Weights of a small GPT-style language model, trained from scratch on English Wikipedia.
Size: 14 layers, width 768, 12 heads of 64 (3 for keys and values).
Training: a variant of Muon for these matrices, 9711 steps.
Each number is 200 + 20 x the weight over its row's rms, rounded and kept within 0 to 999. Layers, rows and columns count from 0. The size before them is the row's rms in percent of the matrix's.

# up: layer 8 MLP up, 2048x768, rms 0.079, rows 305-322, columns 384-511
# down: layer 8 MLP down (transposed), 2048x768, rms 0.136, rows 305-322, columns 384-511
# gate: layer 8 MLP gate, 2048x768, rms 0.0734, rows 306-323, columns 384-511
up305,094,230,204,202,194,230,193,189,238,195,196,181,198,183,198,200,155,192,222,204,198,207,192,212,208,195,223,254,186,188,218,204,205,199,219,163,195,211,165,226,186,213,178,202,200,181,169,215,199,171,192,198,218,225,207,203,181,226,209,213,204,231,177,208,215,194,199,157,192,210,196,206,209,199,171,172,201,217,192,204,187,192,164,185,198,192,183,238,242,212,224,185,199,218,208,207,227,186,170,202,202,218,181,195,190,177,225,209,187,200,179,211,192,194,195,233,191,210,182,218,206,221,175,205,214,172,199,224,205
down305,098,216,183,205,193,228,190,212,230,222,203,176,250,200,215,221,182,230,215,213,190,220,163,155,189,184,205,177,219,199,225,203,180,188,187,183,216,213,226,183,180,174,205,244,164,210,220,213,238,214,224,186,208,204,216,208,223,212,214,201,192,182,186,210,253,200,175,211,177,179,207,183,197,204,187,234,198,194,181,209,178,204,192,222,189,197,183,227,163,206,216,213,209,210,191,168,172,173,179,180,220,201,196,198,206,171,209,177,212,207,196,195,207,166,227,187,206,213,219,247,215,192,229,206,197,188,216,216,209
gate306,108,163,177,210,199,219,202,223,202,213,186,218,190,211,245,180,177,202,180,181,189,202,205,190,194,212,204,210,135,189,236,185,197,179,195,220,217,194,192,217,181,203,203,191,222,215,169,196,217,233,204,184,202,221,197,229,176,208,191,195,209,246,185,197,200,186,188,190,188,201,191,203,209,176,199,210,200,217,179,214,177,180,195,258,187,205,190,207,215,196,209,167,196,227,210,212,221,194,191,155,217,187,219,222,211,234,176,221,195,210,214,187,198,230,198,188,167,180,215,193,226,187,185,188,215,150,195,190,205
up306,108,201,201,183,187,207,208,184,221,183,232,183,217,200,220,224,207,176,215,231,226,205,226,190,219,175,214,191,200,177,213,193,207,214,188,210,179,220,237,175,211,179,184,204,192,196,213,175,207,166,208,191,186,163,199,196,203,222,214,211,204,230,247,186,198,211,219,218,219,205,201,185,168,210,208,218,183,190,208,206,201,205,210,182,226,210,197,173,164,204,210,202,208,195,161,191,217,177,164,231,196,248,199,184,276,187,226,205,207,218,224,197,212,211,172,204,224,226,204,210,173,215,210,229,182,195,210,224,183
down306,105,193,183,168,210,209,213,203,185,225,197,199,210,196,190,210,219,177,210,223,196,229,197,174,209,205,210,186,224,196,209,193,205,200,236,198,171,175,157,185,205,206,188,173,219,212,187,216,230,214,206,225,181,211,157,177,160,195,179,224,187,192,196,147,182,232,200,238,186,155,185,198,220,206,192,182,191,180,229,208,202,229,204,179,203,232,208,215,217,188,224,219,208,227,215,206,194,157,214,221,222,209,228,182,210,196,205,205,191,191,195,193,192,164,206,204,224,182,163,168,214,212,186,207,211,190,211,221,202
gate307,096,206,186,200,230,207,181,240,186,203,206,197,192,228,231,206,211,166,199,193,184,194,191,200,226,202,187,203,215,227,209,192,203,189,177,195,228,195,186,196,218,214,178,198,213,243,212,159,228,222,205,216,209,217,207,216,196,202,154,183,178,202,214,174,205,194,206,180,218,193,186,230,221,188,209,170,228,184,223,199,218,208,238,180,176,224,209,240,211,217,206,208,156,208,224,241,170,196,187,195,184,171,217,207,232,190,158,189,191,183,222,201,216,192,185,190,208,247,239,217,196,219,222,176,196,193,233,188,237
up307,095,198,240,212,240,217,215,199,185,187,212,241,184,216,173,190,195,176,200,203,210,201,178,216,233,204,196,214,201,204,185,156,191,207,202,201,160,181,197,188,188,188,195,190,220,162,231,200,207,160,217,174,182,226,171,216,189,189,226,184,185,212,187,197,166,207,205,224,172,211,175,212,201,204,237,185,207,212,178,175,179,205,223,213,196,220,220,190,212,223,228,213,195,159,214,191,207,212,179,227,179,229,173,203,191,209,201,197,188,217,160,194,249,203,174,202,169,228,207,221,192,221,184,188,202,195,176,185,185
down307,096,214,170,196,203,206,186,214,152,194,185,186,194,170,199,199,196,161,206,229,190,201,225,216,186,205,171,163,234,239,208,188,209,205,174,198,223,243,197,234,234,183,209,213,184,203,202,177,183,201,200,174,171,184,218,194,188,179,195,190,206,183,204,218,187,233,198,211,177,222,196,239,181,208,200,219,222,172,187,223,212,199,188,190,205,181,169,198,197,169,218,202,192,194,210,223,231,177,217,164,205,199,196,247,182,195,210,177,221,219,235,210,173,213,170,214,209,153,208,189,202,199,203,190,215,187,218,202,197
gate308,098,205,197,225,237,224,200,217,181,179,209,226,213,214,211,155,218,196,212,217,236,201,223,191,210,195,210,188,202,154,222,195,190,213,195,204,217,179,197,233,198,176,199,198,212,186,201,175,202,172,182,176,169,197,242,178,191,235,200,203,203,203,173,191,198,197,167,195,208,222,187,193,195,219,225,226,212,205,189,163,201,185,194,176,203,206,187,223,203,219,177,199,185,227,217,170,181,216,197,220,208,188,225,174,206,175,163,170,207,173,226,219,212,186,226,209,170,205,190,182,164,205,219,187,190,202,173,192,174
up308,098,236,197,198,200,215,193,189,194,181,205,205,208,195,200,215,166,194,214,198,184,199,203,230,202,210,202,201,191,218,240,189,196,192,215,191,174,184,187,212,190,205,180,193,225,183,224,204,197,134,225,210,220,259,204,167,189,185,200,201,221,176,226,170,205,206,214,231,232,238,207,206,174,225,251,204,174,229,183,174,181,182,199,194,198,225,227,167,195,192,209,217,190,225,179,194,204,183,183,188,185,194,186,216,202,211,194,186,219,177,230,206,188,184,186,196,169,195,195,205,191,197,175,209,201,239,187,217,167
down308,096,181,229,218,180,202,187,185,201,185,200,183,199,173,174,186,207,208,212,226,218,177,181,194,214,200,171,180,174,198,209,209,153,194,116,187,209,181,196,217,217,186,204,207,212,194,203,173,216,194,187,199,210,194,195,211,156,196,194,226,202,209,213,211,219,193,182,235,185,221,154,213,220,203,207,184,202,173,158,194,231,228,212,153,224,140,205,218,163,176,196,201,161,151,209,192,189,217,189,217,191,172,228,215,203,227,208,215,150,199,184,192,222,191,195,206,161,223,215,204,186,195,201,216,202,175,204,200,207
gate309,100,157,184,218,213,198,220,186,206,175,213,232,219,207,175,185,211,178,182,189,202,193,194,219,199,239,195,214,193,197,187,191,189,218,252,184,208,190,214,211,221,209,214,233,207,194,209,177,211,195,192,224,207,177,200,185,194,154,204,217,197,171,175,181,213,244,197,183,191,178,216,211,192,225,196,226,199,220,172,202,196,199,200,211,211,214,173,213,160,204,182,203,208,189,189,205,195,194,179,202,202,221,204,192,188,206,204,196,200,154,202,210,204,226,204,205,203,192,185,171,226,160,208,179,162,202,192,223,183
up309,099,210,195,174,196,205,195,227,178,154,219,236,198,225,142,218,214,193,156,198,212,201,200,204,161,177,183,226,209,226,187,194,160,177,199,217,180,163,181,194,195,204,194,189,237,189,190,191,189,206,182,229,228,202,161,173,182,178,195,186,158,199,189,185,169,211,162,225,208,167,222,196,169,227,206,251,201,216,183,215,188,208,192,210,222,200,219,176,164,209,166,188,164,181,206,214,189,197,203,223,200,208,226,181,192,189,194,197,200,215,190,221,195,203,177,219,207,171,204,183,222,218,210,191,177,225,201,220,211
down309,096,230,189,209,185,206,214,197,199,174,241,179,193,208,226,228,237,179,188,188,174,186,191,208,174,219,193,197,198,184,207,172,187,215,190,223,167,231,234,223,184,204,210,203,196,175,245,204,228,170,203,161,176,203,179,195,208,200,182,201,186,201,193,203,185,238,216,191,243,205,221,196,170,207,175,217,226,196,211,208,245,184,218,208,205,161,215,183,201,217,214,206,185,216,194,194,192,191,230,194,176,194,200,182,188,165,224,218,190,178,185,179,212,211,172,205,196,215,185,130,204,186,216,148,201,182,240,210,193
gate310,095,201,213,172,228,181,192,193,202,165,203,172,194,207,186,205,169,212,199,239,218,208,201,210,186,201,205,208,204,185,216,158,196,218,172,187,173,232,186,241,204,219,169,225,195,251,191,214,189,194,208,200,231,204,225,174,186,200,175,227,214,203,212,168,202,230,192,197,185,185,194,205,217,212,192,203,156,236,195,182,209,201,207,183,193,231,175,185,200,245,226,215,211,205,209,200,241,222,213,187,210,199,255,171,212,200,221,223,211,171,195,194,206,218,167,221,215,209,183,231,224,252,208,196,194,195,202,189,258
up310,101,207,174,223,202,231,200,202,196,216,225,170,225,189,212,182,184,217,201,196,163,221,183,177,206,206,190,244,207,224,225,229,151,199,200,228,180,219,200,224,175,210,197,198,208,187,171,189,161,207,170,215,174,213,184,191,167,223,217,236,176,182,184,206,211,200,225,216,198,194,192,206,184,245,179,188,208,170,227,206,191,176,187,198,221,243,209,200,194,217,210,210,203,192,164,220,244,213,179,208,211,212,209,197,218,213,185,208,214,262,209,210,200,208,204,185,179,184,173,180,197,227,189,214,198,211,200,175,198
down310,099,159,173,195,154,231,201,186,194,203,217,184,194,166,215,182,220,141,186,225,202,210,224,203,196,192,180,201,199,205,180,172,223,215,188,181,188,188,178,231,228,190,253,190,181,160,237,187,173,205,209,217,204,199,178,191,199,227,178,206,214,176,205,168,205,212,187,205,219,213,192,198,205,220,208,179,190,216,221,186,207,204,217,174,197,243,181,188,195,221,192,216,196,169,231,228,207,190,221,216,183,201,221,213,200,171,181,166,203,187,213,196,223,189,223,192,181,171,172,190,214,211,178,217,206,196,183,202,189
gate311,101,195,181,202,180,229,253,242,190,177,185,201,185,179,178,194,160,206,183,164,172,204,177,228,217,184,188,199,218,194,173,232,190,196,167,205,174,166,167,191,197,233,195,186,218,207,218,210,199,201,190,212,179,214,192,236,203,221,223,187,208,221,166,185,166,187,199,211,183,171,182,200,196,200,179,208,187,197,206,178,165,192,222,194,258,182,197,198,206,230,199,184,182,202,172,205,216,194,200,215,175,192,220,202,164,208,183,173,199,216,190,215,207,208,227,221,191,197,244,187,220,216,218,202,177,215,201,202,185
up311,105,177,196,210,171,198,208,235,173,196,175,203,234,198,224,175,201,142,164,176,214,173,224,239,209,209,222,203,212,198,212,184,211,206,192,199,190,208,204,214,206,222,202,232,196,184,194,233,182,214,209,204,218,231,215,205,208,209,202,190,225,208,178,167,192,153,207,249,194,216,186,207,231,211,171,144,213,228,219,208,168,186,248,203,228,151,172,192,195,205,193,196,205,199,214,223,210,204,189,228,188,214,221,193,207,176,192,206,209,188,198,180,205,182,178,173,231,216,215,199,232,219,222,197,216,150,190,175,226
down311,092,201,189,198,227,200,198,185,204,227,229,216,185,202,188,204,171,224,200,207,218,224,179,200,210,209,217,206,192,224,194,249,188,204,207,201,205,177,219,202,179,175,194,198,210,199,186,169,209,196,183,184,200,198,226,210,174,174,206,206,204,200,214,213,225,210,211,183,188,157,218,202,212,179,200,197,186,207,179,157,188,229,186,205,190,211,251,211,188,204,197,197,193,195,220,169,210,196,223,192,221,189,166,203,180,196,187,240,201,199,175,230,177,214,214,191,187,193,183,199,186,214,217,209,217,220,225,214,194
gate312,106,196,173,213,199,200,219,225,188,205,208,163,178,203,171,229,189,234,214,200,177,168,182,188,217,211,214,179,160,202,201,210,165,207,195,211,181,175,205,204,170,200,211,229,197,182,187,198,223,203,211,166,176,204,180,207,221,187,168,185,162,195,189,206,181,220,209,179,186,177,176,221,179,196,210,191,233,196,206,204,239,160,213,200,192,207,174,231,193,226,185,219,214,177,189,163,215,198,171,175,215,208,221,202,230,190,172,221,187,188,210,199,193,217,200,244,207,208,178,198,172,187,241,183,222,191,160,166,186
up312,101,213,200,210,214,182,201,194,193,183,205,211,198,218,197,218,209,205,202,221,189,146,183,200,211,223,190,153,194,198,181,182,199,189,217,218,188,180,207,199,183,210,213,189,207,212,183,202,248,209,196,214,177,230,203,204,218,186,189,253,184,203,180,193,206,192,181,185,187,192,213,203,173,167,212,188,189,214,212,182,206,233,211,212,231,250,199,231,238,217,203,163,208,153,188,172,204,195,188,223,216,195,209,188,216,205,214,204,195,177,194,187,227,226,168,210,210,204,201,186,234,201,195,176,225,153,193,184,168
down312,100,234,187,202,193,196,203,210,203,222,201,193,199,188,176,191,209,201,199,179,207,166,193,207,212,205,210,182,221,176,199,216,204,199,200,168,213,178,189,182,222,166,199,180,205,220,203,199,187,227,201,221,180,205,164,213,223,178,200,241,209,205,225,222,173,205,197,212,146,186,191,203,190,210,222,209,248,201,203,210,208,181,197,170,194,207,212,252,163,205,217,193,188,185,207,208,201,199,182,202,208,197,224,230,220,185,217,189,208,169,179,202,226,205,203,234,187,229,156,202,220,192,192,219,212,205,181,207,171
gate313,096,181,208,215,199,211,220,195,204,181,199,224,182,190,208,212,181,193,227,198,204,211,201,201,223,178,188,170,181,166,185,198,167,200,213,207,205,186,177,212,221,196,236,211,201,202,185,215,207,197,251,215,204,220,220,184,151,198,203,197,216,235,206,203,190,213,189,219,202,187,172,183,182,176,222,195,192,197,205,185,221,220,207,185,187,173,207,212,202,152,189,197,176,217,207,174,195,206,234,208,251,177,208,229,207,205,222,205,205,178,238,163,202,180,191,166,194,198,223,154,168,192,218,197,229,245,228,198,183
up313,099,218,215,182,185,228,200,192,192,220,222,208,209,218,238,168,177,215,210,213,217,163,210,221,213,231,230,185,215,199,205,198,231,220,214,209,211,182,183,180,164,193,193,219,191,187,195,214,196,199,208,238,172,166,197,205,200,145,190,216,184,219,187,177,194,170,226,211,241,212,184,232,240,179,189,163,221,212,208,194,177,204,224,211,191,198,180,206,212,187,193,172,154,233,183,136,198,179,212,176,205,198,180,204,181,211,179,222,212,195,213,207,220,185,202,202,226,183,233,187,188,214,222,190,203,202,215,172,152
down313,095,194,205,199,208,193,206,208,195,215,242,196,209,202,183,188,243,187,207,133,221,209,222,189,195,152,196,207,213,203,200,228,207,211,192,190,182,184,191,204,197,206,223,209,203,191,258,203,186,239,212,253,231,178,196,225,183,185,215,190,203,201,197,202,183,213,207,186,193,169,182,209,185,212,201,196,191,234,196,198,202,200,215,211,205,229,169,189,193,218,228,187,174,227,183,179,182,176,161,194,197,215,218,190,219,187,234,201,187,196,227,170,178,196,218,244,222,173,186,216,197,212,223,177,215,211,219,187,172
gate314,105,181,201,203,197,166,231,190,173,243,210,156,166,209,214,223,219,209,207,219,197,230,194,199,188,191,162,182,192,213,207,173,218,191,182,196,204,202,227,223,190,204,223,202,197,199,216,191,208,171,177,214,182,205,221,176,200,175,216,180,209,203,194,196,179,204,192,180,196,219,180,199,193,216,190,207,216,198,159,202,200,210,210,190,221,166,194,161,193,193,211,208,219,197,168,197,190,193,197,154,184,189,213,223,247,196,198,213,251,207,192,223,225,205,191,193,174,186,181,207,157,177,199,191,224,215,200,216,195
up314,102,212,196,204,208,253,177,202,218,176,158,177,190,224,206,239,217,228,163,195,211,190,180,201,213,214,208,198,195,201,203,213,201,192,181,203,200,204,232,184,196,174,209,233,203,186,216,222,226,174,210,194,213,182,192,203,195,202,210,176,190,197,219,229,210,217,220,217,167,213,211,238,203,224,217,171,206,199,203,206,217,164,188,208,201,190,193,220,195,179,237,197,198,209,238,218,220,223,212,197,211,196,182,198,177,222,235,201,213,201,204,230,201,237,183,157,178,202,158,171,202,209,181,224,197,215,167,174,210
down314,101,166,193,168,199,202,248,197,182,241,214,248,203,153,213,213,177,191,210,174,209,180,233,189,186,179,205,184,218,207,233,203,222,208,176,211,176,166,218,184,217,236,182,200,176,215,199,201,209,191,171,217,209,219,183,199,191,198,234,242,232,205,197,236,192,168,262,168,208,193,194,198,216,214,197,257,172,187,191,217,184,232,176,182,182,211,196,210,201,223,252,187,171,191,201,204,209,162,171,218,238,189,175,182,193,247,165,217,161,221,243,189,205,207,224,217,210,202,208,232,222,185,211,203,194,220,212,192,205
gate315,102,244,185,217,205,191,210,229,211,189,219,201,193,246,176,221,195,160,210,209,218,213,226,166,180,215,176,192,210,205,184,211,215,216,218,203,213,189,179,194,210,221,219,195,185,214,170,187,189,185,225,200,178,179,185,229,185,198,204,214,212,204,249,181,179,208,231,239,210,211,202,173,214,223,170,210,186,210,213,207,214,187,167,250,176,203,191,212,200,228,214,205,167,213,208,203,179,209,209,179,209,168,222,230,203,218,208,174,212,184,174,179,187,205,184,190,197,162,209,247,167,163,190,162,232,171,218,212,219
up315,100,196,171,205,204,159,168,205,194,199,213,219,208,178,179,217,176,172,209,224,209,237,143,188,227,188,226,185,210,189,207,222,202,207,199,225,209,192,177,213,151,154,203,207,175,189,207,200,219,191,163,196,176,187,185,218,188,219,209,222,184,222,193,181,205,198,225,200,171,208,199,208,167,250,183,186,151,151,206,175,189,176,191,201,193,218,197,199,204,168,192,214,174,163,234,220,201,184,218,187,250,241,171,216,210,175,209,220,173,186,211,186,242,195,213,190,191,185,218,198,185,185,191,187,200,162,230,180,254
down315,099,209,183,187,207,234,175,209,164,160,188,194,201,190,169,245,226,212,223,220,230,205,243,189,213,190,171,222,208,144,222,209,178,181,182,188,183,192,194,200,211,191,156,201,199,246,196,216,198,180,186,192,198,230,217,207,185,166,226,205,194,200,196,200,164,178,186,171,192,228,166,174,205,220,179,205,186,187,182,213,178,207,186,226,182,199,191,181,215,196,180,185,207,215,201,176,191,224,241,215,196,166,194,216,212,237,210,215,191,217,243,198,179,203,201,197,228,180,184,184,223,190,208,217,166,177,209,168,178
gate316,103,237,188,176,204,182,187,179,222,201,210,164,203,194,196,203,174,178,182,212,193,208,214,191,203,192,204,214,172,192,228,191,181,202,230,173,232,180,156,181,213,196,222,205,179,195,162,210,206,191,172,202,186,215,166,190,212,219,183,231,217,210,176,193,146,200,205,183,190,215,208,207,213,200,216,223,223,235,220,188,191,177,222,203,171,204,199,229,213,196,192,239,229,192,203,224,210,178,171,231,214,204,200,177,208,190,168,183,209,191,183,199,184,189,185,223,259,248,167,193,212,194,197,170,246,186,208,161,219
up316,102,228,162,198,198,203,183,202,219,172,193,179,224,188,219,195,167,185,195,201,202,217,171,219,183,205,187,227,206,195,236,170,233,196,183,241,181,212,167,199,188,196,229,158,215,195,212,216,219,197,173,184,226,190,201,178,245,230,185,217,211,190,239,172,215,206,176,217,181,226,180,180,207,188,212,220,207,196,192,185,181,202,213,212,210,193,210,233,223,225,221,208,201,189,198,199,212,176,217,154,207,179,251,205,220,207,189,191,238,188,215,215,176,193,253,195,244,236,216,215,234,191,214,198,178,202,177,194,183
down316,102,196,205,189,192,225,219,197,188,195,191,172,163,192,211,196,197,220,178,187,195,201,217,229,194,199,240,167,232,191,210,172,183,226,221,184,170,219,179,205,226,209,183,175,193,193,202,177,208,201,196,215,193,210,203,190,196,181,189,252,205,195,182,202,184,236,199,194,200,191,179,248,205,224,188,204,206,178,192,185,199,241,201,208,211,213,195,173,247,179,202,182,232,233,211,201,213,249,205,195,194,196,194,229,191,191,215,177,189,227,205,233,199,179,163,222,167,224,186,189,203,220,217,172,200,228,203,173,214
gate317,102,204,184,204,214,174,227,154,234,176,197,209,232,193,199,220,183,185,170,187,186,192,217,193,221,212,156,149,187,238,237,176,214,208,226,217,201,192,200,222,179,202,231,215,186,199,208,213,176,215,196,230,182,190,186,218,188,214,182,194,187,189,213,188,183,198,216,186,177,198,220,184,237,221,196,225,205,222,163,205,241,198,208,203,212,242,205,222,190,222,223,206,206,188,172,204,201,196,195,179,215,190,183,218,227,182,180,206,179,212,207,182,213,189,202,196,206,202,165,206,229,206,216,168,192,224,211,197,242
up317,103,209,220,176,231,226,210,165,163,192,204,211,196,196,193,205,218,208,183,197,224,179,199,182,194,200,190,160,177,185,182,210,184,220,157,201,197,223,177,233,171,192,200,181,226,170,182,226,225,193,207,204,216,189,188,229,195,229,207,216,227,199,188,208,213,218,200,245,203,206,187,196,182,169,198,197,188,200,232,203,200,222,209,210,216,205,202,171,242,155,176,211,189,196,212,201,161,192,205,229,193,223,220,196,177,219,201,171,214,210,197,182,211,178,210,172,200,180,172,168,180,206,171,186,228,169,180,205,181
down317,099,228,215,195,204,224,181,175,214,193,211,196,197,153,175,195,225,194,182,187,163,214,215,190,231,200,201,181,173,197,225,170,206,186,207,206,206,196,180,204,173,166,174,222,204,230,225,203,206,173,206,206,206,197,195,247,177,172,244,199,209,208,173,188,193,201,219,208,193,217,228,162,186,184,189,185,183,195,211,211,224,197,218,202,185,194,233,191,228,210,202,191,183,176,238,187,202,194,155,194,221,186,236,193,212,173,157,229,217,181,216,195,177,213,209,237,212,174,160,213,214,215,189,236,196,225,195,215,182
gate318,097,174,177,189,220,219,211,202,163,199,177,198,176,217,202,189,210,206,222,231,202,204,194,153,215,192,187,168,188,202,199,204,191,203,170,228,198,225,180,163,219,222,162,219,232,235,217,189,175,206,208,233,209,209,178,185,201,214,185,202,184,213,193,214,220,164,246,189,223,186,184,228,205,205,193,217,187,197,156,190,205,173,188,203,196,175,210,189,168,208,187,205,209,202,212,207,197,176,185,193,214,168,213,186,195,204,191,205,199,199,208,202,193,181,191,236,217,190,220,212,203,199,203,246,172,169,231,192,211
up318,093,212,215,206,208,162,195,181,222,227,226,215,175,155,212,213,208,220,214,202,181,164,187,190,204,209,177,177,200,239,196,190,183,176,212,156,192,177,216,196,210,178,230,191,153,173,184,202,223,217,187,221,177,221,230,165,184,232,210,201,203,219,180,198,177,170,191,197,224,188,189,206,248,216,175,219,199,194,232,200,175,176,205,197,195,205,214,195,197,186,178,206,218,188,199,190,222,202,206,230,199,181,160,218,205,205,218,206,208,200,171,213,200,181,177,228,225,236,203,171,214,196,230,170,232,207,203,205,188
down318,095,211,201,204,196,210,213,206,195,161,169,225,190,149,236,179,195,213,189,200,171,201,169,201,193,176,193,205,190,196,196,205,246,212,231,217,183,213,183,193,160,222,184,185,192,201,200,212,206,206,198,225,190,209,233,181,193,193,205,172,178,174,155,209,195,207,218,180,196,225,166,206,206,189,201,200,170,215,198,266,222,207,194,193,185,170,171,197,232,211,222,193,191,206,201,220,185,250,177,211,174,229,208,191,183,204,223,204,223,189,207,170,217,195,174,213,172,248,187,170,202,215,232,203,227,194,167,230,207
gate319,102,199,190,178,204,224,214,217,188,199,201,201,200,212,182,185,206,211,173,210,231,207,217,179,141,175,198,178,199,189,211,213,180,221,172,201,191,215,159,190,210,204,187,217,209,182,231,194,198,175,172,258,211,180,173,188,183,218,201,216,226,204,243,182,225,224,181,219,230,196,165,227,180,192,178,210,182,201,177,205,188,189,209,167,221,206,194,178,203,169,204,170,207,255,228,162,198,208,196,216,227,181,226,185,168,196,197,188,209,195,210,190,215,169,200,202,201,191,218,177,181,243,193,210,212,233,244,163,185
up319,103,181,212,212,220,218,218,224,202,177,183,179,182,181,220,147,184,202,210,172,222,221,167,174,167,169,191,175,209,191,189,219,231,206,188,234,211,198,205,187,192,201,170,185,225,190,201,216,168,201,209,157,227,214,186,209,214,158,176,200,164,204,226,194,210,200,202,183,199,243,204,214,196,218,207,174,203,222,198,213,196,176,213,184,165,207,200,203,207,189,215,131,234,213,173,202,236,178,207,169,175,196,170,197,205,192,225,219,212,195,207,168,191,196,207,201,195,206,194,197,188,201,167,179,230,242,187,223,188
down319,103,209,194,188,218,219,178,205,226,187,158,189,216,200,203,209,215,183,229,179,223,232,193,191,206,161,186,215,217,181,192,212,205,209,203,188,211,221,201,184,193,194,206,186,219,196,211,216,229,175,176,195,179,196,203,189,176,228,181,206,217,194,178,175,222,195,157,163,180,211,226,193,187,206,161,188,195,213,205,201,210,182,184,236,173,206,192,203,234,190,198,241,187,216,187,213,205,171,158,181,198,194,194,212,219,196,171,196,183,196,218,216,196,204,209,224,201,184,196,200,187,194,157,208,184,176,160,217,229
gate320,099,209,212,186,191,221,228,204,206,190,187,186,221,229,213,204,191,161,183,209,187,193,205,193,212,224,215,214,189,180,193,243,200,214,202,236,207,201,175,187,221,190,244,218,180,203,186,193,212,203,236,189,221,222,208,194,188,201,173,185,210,187,178,205,215,173,209,193,198,187,215,210,205,213,208,190,232,190,203,203,164,194,203,187,212,200,212,202,188,215,210,223,202,225,225,157,200,207,198,176,172,201,207,176,204,180,200,205,171,165,179,211,193,206,195,222,165,191,195,246,169,168,171,193,187,222,187,236,210
up320,101,228,214,192,233,206,194,228,208,196,204,202,142,181,211,213,205,242,230,226,185,190,194,234,200,213,190,196,207,212,192,201,201,175,218,199,175,208,176,183,209,226,185,186,217,214,197,187,223,202,203,209,193,230,204,203,189,214,186,180,190,206,197,206,209,186,178,213,207,248,200,160,183,209,209,159,211,163,191,206,208,206,192,189,216,180,204,197,210,219,176,167,172,190,195,181,231,196,215,219,203,186,195,174,207,224,255,184,208,175,224,218,169,170,193,200,233,155,220,227,216,205,180,213,189,200,217,195,185
down320,096,215,211,200,238,170,197,188,205,199,229,222,199,184,204,180,186,183,205,227,195,203,192,185,208,204,198,210,210,187,223,210,212,228,178,184,178,191,186,194,203,165,179,194,194,219,239,222,235,186,184,227,186,220,258,197,196,197,197,204,222,183,183,211,199,218,216,232,203,220,201,201,205,144,183,181,217,183,196,204,194,227,207,192,211,203,185,224,204,220,226,213,211,190,215,188,217,221,214,213,185,226,194,166,142,196,189,213,186,199,195,212,198,176,185,215,198,199,209,171,213,196,207,194,176,192,223,143,182
gate321,098,196,189,179,165,153,220,227,225,198,231,217,176,148,178,177,182,215,193,201,209,187,191,195,186,171,188,185,159,207,205,187,177,235,229,162,181,226,181,172,160,197,178,211,209,197,222,182,203,188,190,206,174,186,223,193,199,186,211,204,225,200,175,162,185,205,220,222,200,170,192,221,226,192,189,172,218,225,208,188,176,212,226,208,191,219,204,170,186,174,203,189,158,208,190,206,182,185,212,196,206,194,173,204,178,200,194,207,192,181,174,200,237,228,249,168,229,222,207,196,194,198,236,179,197,209,204,185,202
up321,101,207,198,196,184,214,198,215,188,197,207,219,210,177,194,239,238,193,253,258,182,254,176,194,186,205,208,151,227,212,224,171,212,186,194,182,225,171,194,209,212,186,233,201,210,219,175,157,218,177,184,215,213,206,192,185,195,190,193,201,210,176,212,206,197,193,155,195,198,194,208,196,197,240,190,178,208,197,206,207,199,211,211,208,174,204,222,171,184,226,179,192,182,187,209,182,187,228,165,223,183,209,222,192,233,202,214,163,218,179,211,221,178,196,198,184,216,190,152,206,201,234,176,196,216,216,190,220,206
down321,101,218,203,206,175,228,196,223,222,214,151,238,203,193,214,213,229,206,218,170,196,188,230,192,191,180,187,208,163,207,183,191,171,183,190,218,195,162,170,224,206,226,188,178,169,206,201,190,208,204,178,222,146,244,213,211,183,234,201,203,209,199,185,206,217,158,187,211,198,216,188,185,206,188,210,228,196,199,174,150,179,219,224,193,206,210,193,220,190,169,191,199,210,212,167,205,201,205,195,246,209,204,192,158,197,187,178,218,200,189,214,170,246,205,217,188,207,224,213,159,217,216,228,217,207,206,202,183,214
gate322,104,191,201,186,191,183,166,171,184,192,153,221,211,203,207,208,219,185,215,188,184,215,208,183,214,185,226,177,207,204,185,205,187,196,236,196,203,188,157,213,220,266,189,192,220,202,182,247,196,190,200,186,192,163,155,212,198,222,219,215,181,222,215,199,202,194,211,167,210,186,215,227,215,179,204,188,214,208,196,232,174,162,218,169,194,199,241,179,176,217,173,165,191,231,189,205,184,182,219,233,205,226,223,183,194,208,229,211,195,191,194,166,192,169,216,199,205,201,196,241,205,217,153,225,183,204,185,227,219
up322,102,189,212,207,222,178,202,179,202,180,201,219,207,209,188,202,212,155,212,184,158,198,183,197,183,200,220,172,208,216,182,200,213,237,201,202,199,193,165,165,229,224,189,165,206,216,198,220,210,202,202,191,159,158,181,184,184,241,190,217,204,216,208,191,203,202,200,190,221,179,163,239,217,152,198,242,194,190,187,200,194,210,207,182,207,226,215,209,186,186,219,209,200,218,193,208,195,198,190,216,174,197,233,182,194,179,208,198,181,206,189,215,178,230,229,197,176,191,194,171,192,200,208,183,238,190,173,242,211
down322,101,210,244,216,206,184,200,222,217,190,166,203,182,208,198,225,176,173,196,186,208,192,166,215,210,208,211,160,230,228,202,187,171,193,180,220,231,204,214,190,229,212,201,220,188,214,220,241,206,184,223,158,181,213,191,204,185,215,186,198,195,228,207,172,245,190,193,209,212,178,192,234,188,198,252,227,211,220,193,195,210,161,211,189,206,233,197,173,211,223,177,187,218,210,214,216,182,184,224,220,192,197,239,185,193,201,254,200,193,175,222,177,206,186,235,213,164,175,213,238,176,205,188,192,187,198,191,244,193
gate323,097,208,180,194,219,199,207,225,176,177,225,175,233,224,201,212,186,151,187,207,227,178,202,232,237,197,218,190,192,223,181,168,187,202,213,190,192,189,180,176,166,233,207,225,194,176,208,199,184,194,202,203,213,205,197,197,210,198,191,180,209,200,185,183,187,190,233,206,197,219,239,185,222,209,180,193,242,189,230,206,192,192,216,207,192,182,179,217,160,199,206,185,191,207,214,207,174,191,196,212,194,178,217,233,214,160,238,198,192,224,202,221,179,169,186,225,149,216,254,220,202,183,210,198,213,176,201,244,206